Each number is 500 + 40 x the weight over the matrix's rms, rounded and kept within 0 to 999. Layers, rows and columns count from 0. Numbers have three digits each.

# layer 8 MLP down (transposed), 896x224, rms 0.0535, rows 177-205, columns 0-111
484503505572508549527451465559499433468526494460509535474469508571515410500471491452459486468452433469502498518464482506498500536520473562447575473569506525500484501512463491465454488487487517563479515467604522508499528474517496517530570449518534501437429505509567528508525582475519502486470544573499429498532453516511510532520487427470
550479479543623495505512555436459589531469501452443556523532517469490544484492504461499528499417590490475496522459504567459521469570493537543526496496462468408473521592548482541505469502446506511562589468503487525504493402462482451502436425537558575471549501511567463533464489422424476496548503568507506502422517480565516516505548519529
471524551514523486488585522477506432508435477528522465523507496551529515500571443468512386516472485483451521439490492527485517476509417547462515483440470470557543519527478500483506529477478561481549502484437517492473447463414475478532447458508462528522484446501544503498557518523478428534504442548539574504473515515528490516541449567491
489520546478492471460571538493505488514505490522485513508418501504490535519531489484495507520475497522496558514525493518471536432481519478515453547454460561477456514564569527528552487509513493554530525580446523471502501500558473482505476521475517501512432460521484491494494485541483514494427524482536540481508507447520479468523511503505
497480517489387529541497536533520485509502439561551504577516444529400456469488509538535471507485537518487502522507546595481475455522502535492482453511518496415496491465533579461581502524507486495465503480457526523502499508642491509502478525486546550529482462561409501507496473438554488474560509538574605505486536509486442580507474501513
522519515509537471503445514484468448495534436518447500537477509543448470520473509526503553464485410471487495514514466529463507457523427529515587520528483467536494474439471481555457487562446463471382512525451525539503543593539467441474589455508455540507435504523488509513499527487538395620516583587433505410487504452549449506446487507441
507545516555439469496461468540456531436515478487494515486449500472474474469499472509507460511515562460523500538493518493464563485500546509567510544458518512477483484507399466460555533476442495497509506517477480493523468423482466434511481460533537506531496489563504558452551490514381493511477515480461491481456493493486465429518606526516
469489533499490568548509465494544528488516507507519546475508389481542533529456522515479497502501430462550536532487511509466511473508552496465549521469533490466528494483575454469520508501547478401471475488583500519538523511528393506426472504530547510474466496510441547453581447530573483540481496477441525477516454471502601507469500450422
438506480535437494489480549503535434555511543589527545486510417478514480527535472429556521503498504439512571488452440455492549562479488541480498523527488502579511512413541501544542507522501553454537462463540479541561490568493506472455496474484489507480387475574516527496449523509472499609502460528498489530517535476458481532514497512476
485500485555435469549507468533470491469429539573484436467448502522505401507513488447427527501531445407432438520485495492546539555478479494523487501559576574513495446503438594470610404477551459457456472516507514520530561522509522514486522488480521506483467506569556530520445537496586468501432508526539529554465618503467525500510453479464
530554563413437491487506491493465514548536500539412493565509444523550409435538412456429510519491545581367412422510511463443412589489499536548450560490504493518394444453470400509482525566441469501530493439469531473491496502536579492448494460514524549480477474564494489555454572494484570501458462563479512518452529490519482570469460559530
432483562553482494530472482470530496485505536483497498503557491492521494505550467426459509472585477425527494506495556472532489463528537555447529459503590517469597550487425503529466523528478385523502474452540568515519610490493529492409546606489405483511497449428580493454508497544477407461461534450502542441414501498481522531436505510544
513468453574420516494538477572505494460490519431457510531524584489432513433514461486499460468499590416504450505490527499497488414436508477501458424508471490551464496572422510533488544520505545572557452504449484517449540475540465538406527462525440456520503470448482433479488428549469491467474504379489471470516474475467520492479527427510
570482513526535471493506482428543524400489464537522462575511472519507502453420545507476557483479497454529528580507525509502523445524508495490483511479485518497474466451481481497535465513486434413458510430548476448426441452537548521496468480477455467492491566492514584457440557498522509566490525429474414527531579457547423573475576587525
508524502509478472510532512586447465504463502510536548424513524490492443493515564454407482470512512427483575482474524515509466446504489469499484512467444510495489512504508502507554487405494479482463500463479438514480492421509527463473483473515425533458420447457514485513439503457524480472486383466474437450506450457480489524459483511505
549568509522564545495554527553483455471482489500461546429493526445438426478433479471491476567546466461399444490502497440513509524510501483554470491517510482492455479542516536497519534523518501528544493497545495535500465489497474484533503464514534494489494518431506464464561558521500578473487565556462482505464458511467500523542521526525
470502455434418506522500549547436462512500475568465552485482449479557437515411444527518501451473461586497494461453564498327458415536476540572551508494517473442458525494505508481491474484570493504457487494515482447513565599501508398502532510542493467539535459519570505484502481525520503501530498516432467495519464453457505490542458479471
513515509491508546520469582538494563501530513474494538530464522482487614473534571480434525489487444462437575563443428534513480514496530499465482481512518481525465478462519455485479490490489507457460484424483454446500478550441482446534430501509555480547497438490521463483514501535480558486539496471472480525522481611520505453572513483534
471513495527543476462475509517474530543452522454505456570500495496496491541499545509494571472492532529522532472505556490465454455465526462474504498452544474428464541493469455541496542510509550492442518536500428391474575549543553509485493510464515499451508567507503473509475465503524500420570519490518507518491487474454449541602523499533
587546473576465412461533477597517475451444495476474476530534440377506568444508487475473496563479454474504507555474445511531524481468461511473515479567476497573428564529473506565456561426497390530413498518500518528413488550517438473512494570524442460518499545528470486494591437537440458521485542531516438553407538547504507502525460575544
502517589510531481533492556508536475551499473500466461568472481502465511515501530464513490495410480459518540515460452544514413491522521451562481575521534508553496555505526542538431521568504503472418446498552561506466448449547418454525457504431496472499575439514515482355439451519485490534562487513536495529533458529498457519545566431508
520510562601490472534554566493475543446425464518448561476538554524447546553475496554516496476533437506520494473479469412544584471453493500486480587523522463534463503436513501507460527505455515523460538526540431503473504464453531543388490477497542490521486506410458445423537484542505517520540527499509572489521558497475497592498529538429
508537501504476589428484492518503524497512455508543538460483510475492496577493514516523467452403481484427484521502442569567572508516550497509587495527429544496502548474496534487409479504495491513496519509477474560508512496417425513495508461503477502477501462562505468500547542516527555545546482500513480536545446494534493508450558599519
549504480511430500503450480496536432476520562509489531462499442527539514599516517545515531502497533485479524504454497492521477517474480520541530470527402517487541428503457584408522465477581494574529527495534484533513480485508552532505555501537464527482456460512586483482393479503483522537519528452499477461527533484538453431424496545536
464503600485477478488488463481564436527525554489475541491499438507452523482520483496540479451489507533500448556553500442543515421541504523528501473485509436499512482511523425520471408500526489515486478517519470507540508520431444463462469475509486475468478508503513471460532521530492527535491537491512497480493480495480481477534447552508
469488556563443556555534508461509503466489484476440429466534533533556558536463459518528498473475505429453536549497462489513526519558509475485468568454495483445496471488518490509518450437509580470519506503464473443544459446429469528591466490471557424486618488510525488529548423516568467449519507504510494430519480459525495439431442454451
450516432551586492520514498462455582586490554471453437556496502492523486406489465530536415544551517481538432456499499570557451415526525501540547511439498594491540520464557534455431479468490525518446512517530585439487579441511469525461499457466472530498500500450589454472516486604493490442474580494435587552511499449484571508606510490507
512447519506530599508542420476508457472479453503472497513442457539548511550503492565485479526521509525463508531505447497470510524535481470504480546523485487486509488526457490538539484519469464456454504493470472468519458530513416521451493494533488462476457535504517505533538532518436493573484494543532563448456479578522490558460490523457
474508507514511435572479453540489567500521491461492520487449540566510517536448456526512509509609557480416513503529527507509550460550426487418531523576496516564507446549481568506521474500495504504454534548492535488482463482543515439505500493430510436501509480520480503441461590464435455509520509500430462457477519497479482463521422461444
# layer 8 MLP up, 896x224, rms 0.0586, rows 178-206, columns 0-111
537464547469486548491531586537531488558497521485455466573595505492452488443468448518521496469473469425519437430460453503511492402516499496504481483527521433493451525393590506493446458514457517557440523503547510476474485489557553511521476536491551409473498537436504516575601518542445510471521480534577496548466514504523489523440477491538
506518504590524599450513460534498536511502499553440495503440506527557464541474426535478558473469491496475440487514484473453521447451504587490424514528496490490573505517569473439522485474522462410577531527513520519505567489440566523435522570535507518479535522517531454454540438441549503472539462497472507549473490482517484507489492521486
494478500480488548484491503477540453518482486504482489522477491543504533499503457544478513440501509533472512482539466512552517522493538555512503511496544501535506456487505475525437442513500549497503519497488481502534525505488493526464450498548505506495543459501543470444522507453537512544523420466561529569475586469526525500545511498478
485551440499508546560528546620482416525482450583484487484537493512435519532491549502493442496501443584502519471518519505518476559513561507486468581483549488471576528455523483440363545510511472452561518447546487559577481510449455516456508522469463501475563537482484529459478580462492469467479525492552556532456496482475433500500513485585
511564532539496408527521494435542490417600578485555405515524496476543477530456499522513477488497536493524504468631471502555539478479534571452488534539553534516468498450536511498480467507555425497578476499471463589443478523465582497510454457436485485496470511431492445470577563485486450461547511468469505485483471470481521508497511563466
461456512468542504465398519479510451480453459499469504531471517482569454529499538509522534478513515551520487446574594515496535491477520556531511514500461490497506529519509424479518556611502562517389467434512461553568471483543531498497551567482490536475507484470467512500490457525473459464488467455470534515541439467542506483530470552523
426386490477575436507536500583535567467519463458499490634495492479421493410499492512548489468460527485575506420488502513537479484568431590517564536491472539552450551487517488487490473507487451520412498479386521490517493474521513547548406508556539559498495481496494517480397525543454583503568475500521515522503511523517456473522535490473
499578516460535489518450530468499528519488516540506507521483444446530499506563420560527511524535412484480539511503540473464473511515466542500540533491459495499520563477503512625487516474558565505540475504487557516504508531516488569451556457559496550527540569526453469510518537437557507500533468501496485537433508459529512506540499593498
498566569528484526560580467427472460511450551445488442483480540535478511532518453413492515544438522521529494509526518565481500536562459470517432445512462525503527525508508574411483528441427508512507552443487437560446518455488500525579464493536576518476519472551553565556480512475468580479543464498573522535442514549504519475473504488492
518588432470519481444554500574514469457476482458461522475568619489370420460495476513518530532536462543641523505605530436481520532494586464441481445552467476489539491532537454431388402502628502536511556544475431586407494508457556473530488517488573513548439529487520489431518399396526517476545443389459424514562502515496553492456520496474
504446516500536433442470532539509496539451509548486448545452427473522510486439549522558543547469499354419506543554465463498480420521473417496547457505511470505457471511462471517437496511505580520521517450429466501430517499509448552486501497478460532506432500504486526530448423536555486523555438480571526434498505466486480451505543447454
547444516538526499550559530488484507537435402485541518493430525518530520472492482543522514490476412480499508547484543534497566444527472543503459567518531501526448507503492452492498592527465547522403519481485499500448500504484536502489496576481515510512509469488515389496502431455542506466503536418475573491454490521477447551539496481514
556566542550515482506409515545485468484466426542510493507479402536529472515500507521499546532576482506437465470475491559372503527483504512478488507527502523502561535493479522450449528517480564530519449500451482456526482398525522540511524550533447488481491533532530493538500482540524520489535490416468506469471468488536451541558460494510
489485491547548452499503587454599469495521528526484474523492576568521503519510456494452521504490529435543467533538514457476466540515492527522486513526442573498497471493415541484507546466443535526447514514467493464486576514575579507545521540465512508518528531494462474517471512511499468515471514447513473521527466492590494498519478519476
484500467503544509486516422510450493506451471508588532545540552529467498507461540498520458490524488510532538489490545529503456545482543501488509383494504486486546480454480527521533514559457476463486493498491496413539462488459427439573479538542432488477592524489497521529539541515519431512543558456507495533486545467517484582447473491518
518527474479470505505534525462473516475451582499547496550498428422576492525377439495427502475473517504464499482515514523488538541456526521496530495577512512472464466484551508455544540522512481455532534499484537478498498545530475486438579499484582499460555420527474508549543484451475560450454449550489537456507475622550484506449540440461
518466524497544513534544494520506575525537478536497479498477500492481490521549485455510527504465466465456526518514471470504459493507494555472522556403513479509501522515460529449516471494450560459507534481446477495415457524457537490487484519544495508487515443480473491497554429564507457456568506485511498476481567448561445451510477502456
484515490485511484525484476448490572509510552541537472523470538501516523471470535515508522480475500514578472515478479489501527557471503532524511501524481505559494499536443438580534517470530502512503478489452518576494512511475467524506498520522468502493532494498528500527469444459484461481520491476527482499507435462528526473581506532468
500496515560455445560556539539454519587506528462541502501511491388512496463456475501476510490459539490545511469550482495481507540507576510508484508473564421530509560438453501477618519498557511479457534427508509536458549548543411488458508485527523469503436422455526433587499461442516464457459531487507466527528516537463379549524514516471
533568507482457456540426398494478525582483568422530519441508579463443527459551466484486458484514491562485519499478432488516445499501488524492499527577455430540466586478549511524470563495546405497497484471511538472451425551504441508447517452444542530481573533465536517517494539497502507545484432478508514524478449483496514476434481507490
402522607520592512464508519496554507577490471561471491427503498484533589491449450518505438483481439530514477522568508487522422475506499535555499539495498473501557563518443519505501516435439553542487475444500471394509495518520545564453611442497507519425491461480544475513599547541509585514565436523538496456558467393538465573476543452435
538484495473470480509500446473469531479557520545508447467440450510506397487520491520428514452444484444484469491495467497562511547532505506524521478517546491520487446446520531537423480517465460518490508550474432543548516461488554462567425520462510463455478492489484469390516550504509445445482417504522501569491546460490559491502474537590
510530457497458488452493437510526459478530513516513514484475521550524542499532482512517521500481551462458446444562529546490504541504502466520578519466540498478548493478528527497550444507538460475499496478500526519492502517532552480481430505566487578456519435384489464561503443431526537481474469427522517523462578533538514543464534497551
527452522482511531517434489510454464477482475488414494509472511464563525485486512483448514440528505509485420489518534477487543421461507522504473450523448498496481425567521511469500498535515523470518586494519492553455497530511491533531488479505505524531489491497525503515540502453470472509520515478552522531534612545526427477551551541512
536441487517490441528434463518433490533511507539480441443534475441423484508561462425485514480453513511469538432488518447540481529520491510442544454511532475446484418478551490534522447515538423523525517558475466475558472492495441420468439427529447499434425528560426541580430551497517494400422519456520540520523499528541529523479451479498
542431548563469520548507445516425450593506491487413470504449566426534503527455488523472590449425477530533513510467479459427391551483529518464516511548438575504526558571478452545430529487457432520456458536450492505507493502494469503490496549464489448436570518507497495529492510492482470443496518538531497427499403507514516482476513468541
463516509481567513474487472545455516522518491528553531522440457524496467491528459545535516495483496446524468554489570500525429463529532489506521477481480485467434599469556507558535449483497455508449541533442456462448463497588586466464425467481414540527438511452480576483491512496503511534559513463590470487475532554439486552490499506461
437550453448485433467460588517518554418450531583472462464517485463490509518535491470501504468544478476534459433509490500464499545532442525515538476456497499481497472496512463483522450539481456499485617510431516431507520444438465449512495486480530503542513469490491563536536485501542538528484553463525521522504552481541574495551442555507
528485536554470426464545490542420513431493507444470452568478478441536484494540546502459543474495487511507447487499497498473512501581484431572547479498518526478404514447421465477500467503523501436470514561478527503464527462509579534464491548515459537497440492517483507530459477479532512548509471503556508473536487511507419497478509454492